Part of a small language model's weights: biases, 3033 steps.
Each number is 128 + 32 x the weight over its row's rms, rounded and kept within 0 to 255. Layers, rows and columns count from 0. Numbers have three digits each. The size before them is the row's rms in percent of the matrix's.

# up: layer 3 MLP up, 1536x384, rms 0.073, rows 105-151, columns 192-255
# down: layer 3 MLP down (transposed), 1536x384, rms 0.0641, rows 105-150, columns 192-255
up105 092:126102113144118091084108137156136113152146131119083119101092077118139180133119148168150077093202155119148154152160149140139147186166185134108121173101061102134125155089060064157124140160134161
down105 091:178128137177083142138154116060107123171124140099091176219066136142131130139103102097081122125137120098103086129133183132126122137077125148138028085144095117177200101158139108078148183114118157
up106 101:114113105122115105077099154100104145173158096077127118131111165150067172124085099146148156150146173091136106123133164123100159075139068148132113148131061126148108107110098103129120132183091137
down106 100:152116122079168132111124111150145187117095176128084132181128121148121168155099111142163128100080109137066171066084112132187143142097131131196122111187084062159159140147039134125136122109135140
up107 100:145174205150121128156129156121131109145133129062127168129124106152087098112180123123147116171182169167116112145123152119107079092161094111122132130108096144208121054103129159135145112150142171
down107 103:094136213209121085159112105083127103134088079151128192151133106117130084128082112173090155180160153183188196092097123121107170038114149139096140135096133124151115098175066101120157121176155143
up108 101:195178184148139074158042096123133160131135094177177141157161120140083114137160160142142128098117109113198145081090141059110112161121110124152178166151125114140141172170123115135082147146090076
down108 105:098142158177083140100057151148099147114114088180097100115118146120123171108145117071117157117112141127144065154145164107161135173207120177166093085075159067163155154044070205148111127147141096
up109 118:095150155144102142150099125162144166181141113118143153134151096120120130121167100137162142107053101120099175152143092122109100185165130092148087102128093191139120079099122147058107144105137133
down109 097:082119156135159150101199121120121058127106145136120069114131141155149157132142148156117066161176142099161150144141156146118123114076126120084142147119109082085133113160169103200109083132131111
up110 106:168162067205150096109139131102093116125150117085165117098102173097084106123090110165139164024170067172120132128116119114109128146191090145116169102109090126076134170135139139116119147195093144
down110 094:131105139118142138139168186144138145147143188135109117149235077169185146163159116083115094197101127172113114084152132113090113087094145143169126086161154119164139137081164097109138154109162066
up111 095:179123106094101129098160156092110096080134134158052108128084195043133123103074077147126157100079120144146175098104152144057155135146098127086148150144130125182150086123012115175129137136127106
down111 097:120119127152112180163129118134085080169078171120179136116112111123160112133136161144094055120121067089086128112160123128166108153153129114177124110128106078088069136175182185129162168141178090
up112 106:112137101176112181139040138195121110066204144109128107111137081038170121157085171168202081091099126062141156197160107106088144138101180149102152136083162135150134093137144131110146154116148080
down112 107:133092124135141099118234077099090145088125113106139134140122140175128148151139141106104195074049149125153127149064191146067093122161173141126110120154118117195104109086130160151173116126120114
up113 098:125088120094096129102140126144156098093151139122091128161151107162180127143160170126139106113152163111090091089163121099130089151092128137095149157117130133043146142113092145071113124203151120
down113 098:127149105114123106099193128126164139134137097093092126133109208132122078077156115169184144070151161087162092095167110108086121165162100136092156091104174166165163127105101142110098116168142142
up114 094:125172163148138139153071141131123101083152086124155149123082116083122092127113153182071122148138121118083079104182118120139153145148118171123129075118133146121174084137137122117184107117127130
down114 098:170163172161116150141150136115163138158108131077091155081142142129147133100151102166073155148112137154104149162116129110132073088108070136069118085186070146197156115152154117125123151067134159
up115 098:165102164170138157144077131134147110149176080085140098133143122113094168125122133183181184124136152122098087115144096160123102122196158145056096140173145123155148103110145116114146113136094187
down115 101:119134147131093124103098125112116172106133088100112067107205144111048172085133141105129136113187149109138110064129127122129137059138149132107106163199132170155180070179139115064141136165120182
up116 093:144173189162164127162137111111095147155083117106143134134164154202044163132096144131050161094130149107115158094152114049190140141101159129111103113117129103171079119135105183135112120168115114
down116 098:139143109134112117133067117126156113080119048123155119129138120176071125156112051186121163078121096097145156122202165105147110122138196107128143121097103163096121150135135171145096186150098111
up117 109:128106191126075154137091101136182179131114139139092137101139125067138073089136121199210121161126107113187221073144147161087109128132130158099146117130154134109141080182115122124131079112083089
down117 106:107156142124206104153107168049070091149145116133148137122095094129077133145102096098098108124153133148136107108127138193124108082061144087116131123054139083126130137143100161151152180164067140
up118 112:098137152109116137152137165107107164096080118087166126136105137177143114122129157068086178064147166116153050054135129081114076147105097120189066200130154163127055158106132077170119116118177117
down118 104:131078129158119145152143154076142109119142196083097178121178119073099149099157107113118029093045171121191127191105105142152178177134086139109117104124103129086142134140111132102081194121153136
up119 091:128107107160080100158106072110103086146143128126121088180148134120110138098111075174124150080138120121076097121119100128047232100185147154094187118153077085155130100109149160156159111135132056
down119 094:070156097158104116074134110154102145148044133121147091153199147084106113171092104123164067110215071087116088124146118049119148122093100123142134129152112093119171123051147125168134108095096063
up120 104:117111069093068066148127111145146138127115123134106151127161152120099086107154119161160139198189124144151123164099104169113111126054149101106136137098120139115130151119119161143137137142135116
down120 105:071091139126119144116075096136141133109113129136166111109135086190049166116105167100125091104124048114121108114140098098119116086124104170134195108131100150154101096160135088126110105126171141
up121 099:136128107105065136105157158148137127171137169090107140139091120161115147101109126111137081157149162132163143156157096199097109170083161114099187190102158127166067133157092115089106132144147124
down121 095:094113147152145131115165126048098105107132138145073157159126096122105081169164154078101082110110147118189121080159119068105141120133162162154129082123119108159181144094094085121154089155100120
up122 098:194132109157121185100104101066123132151126130159108124120198153123103127073102110140171113168142123163137102101129073122115156098134164166114115166099116100090109092092146087129096174091072113
down122 095:128092131125090155088128167179153178122191095099116161172076143120120126175132121177135147161084136126106125114141172114062093105112101111102122166116116097157141117124127114147129098142106187
up123 102:038130122165083115133176116141096146160131150160153091081142107111071145147102111178171094135111118049116073202111125149111190128155145103123108118135126087141156084132105145143115098162134143
down123 103:165094091150102143165098127158157134098176099125063119157085172152136119066161169080171107129159103115092177088152122176114137123158104114138165133163116124097066153095146108085109111150104104
up124 093:161104097112098091113106114126111130083135109116163149147088141165121091096111172175045122146158129099066075178105141175152153118132169126156115097077133129186047118108044182116140128136172124
down124 094:144132152090114121186107088095132098123147065168148149152121159110121146193137175142139165153143108168140132147157158130158080107088148143132039149110152171055113151100109160117115117149131115
up125 103:109132113163142148120140124126121162144164160117134090116154134151165161164080116167160085107152151127078129113077130114190187154155111102109096181074203119096117176090098195135095124182116175
down125 094:146091192130179138188114137138128131149163115189184118118160105120086104100154119144063186086118150156205112178128130132178127090163140110140169110124115182116105080116127121099141160174115118
up126 105:113076168133117115133098129116111067117098095163155089135136073105121120114133167134104091124160157134110186089140120115102100108100100104153098126123097140128111162159112115171150051171143070
down126 100:077037089082122188046075145163117140095129094128076143098111165086117182114069172073182102098151178169135134133152126152166128151131148145112109139133069134137076166151091163125099139111109145
up127 113:096184141119119099158131150147156141158063146162131147082088141071132091164160126152106206126096134125116098109106116125182144150000140114092164136169151097149040092212092112135120145112142117
down127 111:187152096118154145144151130164157122083171131108155130162175107114187062116140144135156130157162118120095135090123082095126142138145096130162130100146142119141083127117160090073106135065117114
up128 093:110119173110171098134093147145116155188091084100143169095173122130111129112105119110180138129070171151118108110125086147103146161167160119130184120122167140144247051140112134137180126090117165
down128 096:083190126084110132077145094180112128138112068215111121149082150105160183128174112126159102134152175136151141093158177144218078107159109155114109154116199062169088134151094129219168094178160098
up129 092:114141096090123133085081159135137073111140119081099190151093157106137101125091177155128098080152097219169070142164096079113150143126143182144113117111146102050085089140130113083170154133101078
down129 099:205143105174123130124143113166091146165125161126060133121116153092142114139114153135090194110042143133123107121142071125169099161148179055135101171125192142120131150106095158100164120065148091
up130 100:090159062111199103136151145147139136170131148145179055133123131167127161096170148120179148190113184100115107096166160131154079139106115157087161157102117099111094092205145118163144183123120081
down130 106:135087058091108115176121128063147089156139071096173132145142117087210122171079147162130115146060150144131155098129130123152104115119135151164146096157172141184184132080141121129033125130135166
up131 114:106155156132140137124108085122095090101113074206121084177122101168122156116151150181091076120093123100122122136108125038125098143119094187164077141103155118107085154107175085088183125183142160
down131 112:089154220146131132142103121083094119158127099105091123108174140054140148112100133168137169109109042123144109115131093111121105145154106104146106178098138078112062150147132123068116150212122123
up132 104:099146173107107115137100108155137169160152111135104119147094133165135182097033076120146107159120189104152094040112153127099142126142132103139078183165111145135086119117184122080125114162179093
down132 107:036146162128101184143114157167168119139196182154177141103065099147175103119109149088163109132175151150114132145100120070120157133145145103157126075141189109066215093128207157121143139181014121
up133 092:116074115163104115159118178146095143131099146116170138147134116110130156074119153102116146128118184156131123103168150151111153092129116123104119149112218162144105124098110081126073121095147110
down133 092:110096167089168095168157164134097127153144122131120118130136131118168204145144102168081132131165116133123102173066049152199150169143152125123126190085106147141107128145129084160113094142080104
up134 109:196154142123047206172151092166111078105086180120231155126143149142079120132105144139064139121133137180118090122065134096142146093112148089144016133127116127187083132128096122083152183116096111
down134 099:074150100152095136116137134148191090096150138154107104152172187141176125097160167063111101132128139163092161095127084176164131122143145127105153083156022121097131116108131063090109099122146124
up135 088:147108154149153135107119149144085124176113091135162135147107147210136137083137132132117088072117177143132110131147148057150127131073116090058135117109130140154078129179128146113124093120131139
down135 093:116079124149169127101113153171149161198139119145152161181108051170133090124115108157155150116119138137146100122139071079106092163129100051116155165123138160175086125138141109175140124113152155
up136 097:119125052143107121176070201108107087130161094101154167139144106179139109130067140111099139054140146116099116142148152113125137171149134127079119071115169151127155113093128151154114131109221045
down136 101:156152147162172142117080139204136147106151153143114160131135155107160203116171114134150072124164148145152161102040148184128080151116089067132126125093072128133131145071056172113200142133126135
up137 098:158089117094092175132108124098094167190106093096152164097194087155149105095066197083182139167166110107119154109086055133190131170104166178098103137076170102214116128114120087099143177081138123
down137 098:164118125134112138112089122150169138164076196138130132116144130140147152084069102115162122147120128109155178166155088134046122082141124097150138152099063125115156066071074110154101154124220089
up138 112:124171098130105126068097056155128136118106110058141077041139080114139129105098124135061177127107142145087161112100134102181114161080179164127078139085059125090125206154171130189114141133053160
down138 105:089089161134151136135172105055125123100136140113135123142132086100141122115133094101139155139145112166118138155133117180181149115108088105147124100135075075146152233117161151065116184142149113
up139 085:098109099080154140123154102109144133068117095102065180113123091126191114113190131082174138135140129112102174113118141209080134084135115141152102140186087124056112163107145134088145152147094176
down139 090:099083112077136109208137124106073088113102113162133118148214137182165085102095128096123100095138178129119104079119136161093139120134145100126115131138112148125112112178124149118117087155159106
up140 098:143151142132136100187111163132142102132134143111119155142119181138111161139120165114178142130146134098159097164095090116095112146084105091195124127062084201170108138178143152142164134127102094
down140 100:068133168154058133091086158128083130112144101091069096106134144153132094071129080050115163103150081122058114137119176115104126060133143130154084104121144141168121095136132147099205144121155066
up141 108:117111096113141129078073168138125097124139126066164147166122142121131116123121084173039121106105117109118131096155107133139123051118092150140153111085150128096129073091081106138097106105112146
down141 104:101119060156072137120098170147139109055187091125161137090151125147160107105144117174165127098176151100128109184195167141160160127141167090193184107112081138122126134076142197155119128087098154
up142 092:166230131100186139142134128108082148083106162188103096060130121119096108133084126132160159164148140114111106109093140069106081120142137143090053148094158128135104135062123114128098128120111162
down142 092:099184128105175163143072170069124168047141122189131117131068132105099087177112133086110154122062082099127092163149123088116111169156128155156137136153143140062123161132073090114101113080106151
up143 106:169123165077166171108134069112114168157185100136201119112092155132165116118083116160135118145168118141165107131120145143134061109126156111166170056138110114166125128138146151114125189143123176
down143 105:139078150117191122117102166138081120091113178129096102110118108128098108146110124096153131102197127124118161121142157171149207074076102136106156139118093114083052176161111117124096141056057125
up144 100:151109127107144137122087181156109116084140110118135168145155105136108154107078164146100104184145101179136140172057081153135094163109098121183166148081086120123161189156119184138157128132164156
down144 103:117164114107103155092126095094202128153102112169100106077123148144136179167148175122108105154172165169106148128108117127057152135190110110111152157161126121124132153178079132099112093128133081
up145 103:122143148163102113106104207136149106172167103154124078130129107139206135108066095171134171142168083128170135099119108126123106201147095109149115130111141104085129166160070126093110155128127127
down145 103:135132081105112102096146154108152167141131148183116105155147152128161138145104146136115093149087118086066108141148104075106132121141044145137122065128125086135191124139086117096185143171112148
up146 094:103135081042166126103106163174087142072125191073139126067151121123109144168124193089141150163139146129101177125081093140143085138072066130061119075170111128142144144088147105153197160128126120
down146 101:169173118119076190111198199154204126173135151148107104102119150154116196091144102180116130143116052112135110184112154134111198110085114112123114099123114188158102127124128125132141109065089090
up147 085:186128135142123174098184117174110132102168074140108076120113136154129128165129080147165132104089135097119185104146178125117167158118156160125174109103172116102112077085158121143117119118165063
down147 086:212105167073126161103115103139098150138169111124119120152056116150131094194143108196114138117108116090109141136076144164116152090145138135116122159081170148149127120107131135110144200110113152
up148 092:111148163168137138100161176137130121112134145145146178096199148140165159184167120188159145115164117125157137191121135149144120100172139103120192150134170218114107132140097169120026159100168100
down148 094:099054107129141146168112155144093108114127169086147122119098139079108110101073124118128069126145102144129121110110069120074147173107010122154141100099107126148125114132121150148097160178102137
up149 108:090100120145141137085110109229158088121139114118095097099084075183112121193044155155139134127124167133128157139131129079164127117150160155108186136158138167187130161089125098108055118101139078
down149 101:119183172204102148163177146165193096107138129143171114137130123109122171080152127140146185097166137071125159120063140091129141082099160070164117100095092153134155135039137089138097105148100130
up150 094:148159130154154090134149098109097114143116085156093093201162124143136184108101164151132150130093141123135126083149157103153168130167092142147031128090134097129154093161109178204106101100122186
down150 096:081173137157123133097132110110139115134177094093121089095160142103185134096091060153133142178181163138130150140099116145088128119181051113105108115089105152090148095113137092084131108116112107
up151 108:148123096107112106129117134181145124163075193101085152104089091120149108132165139112171106136139111096176126180132148160127103147083153124104203140125120125084154149118142159147084113187122189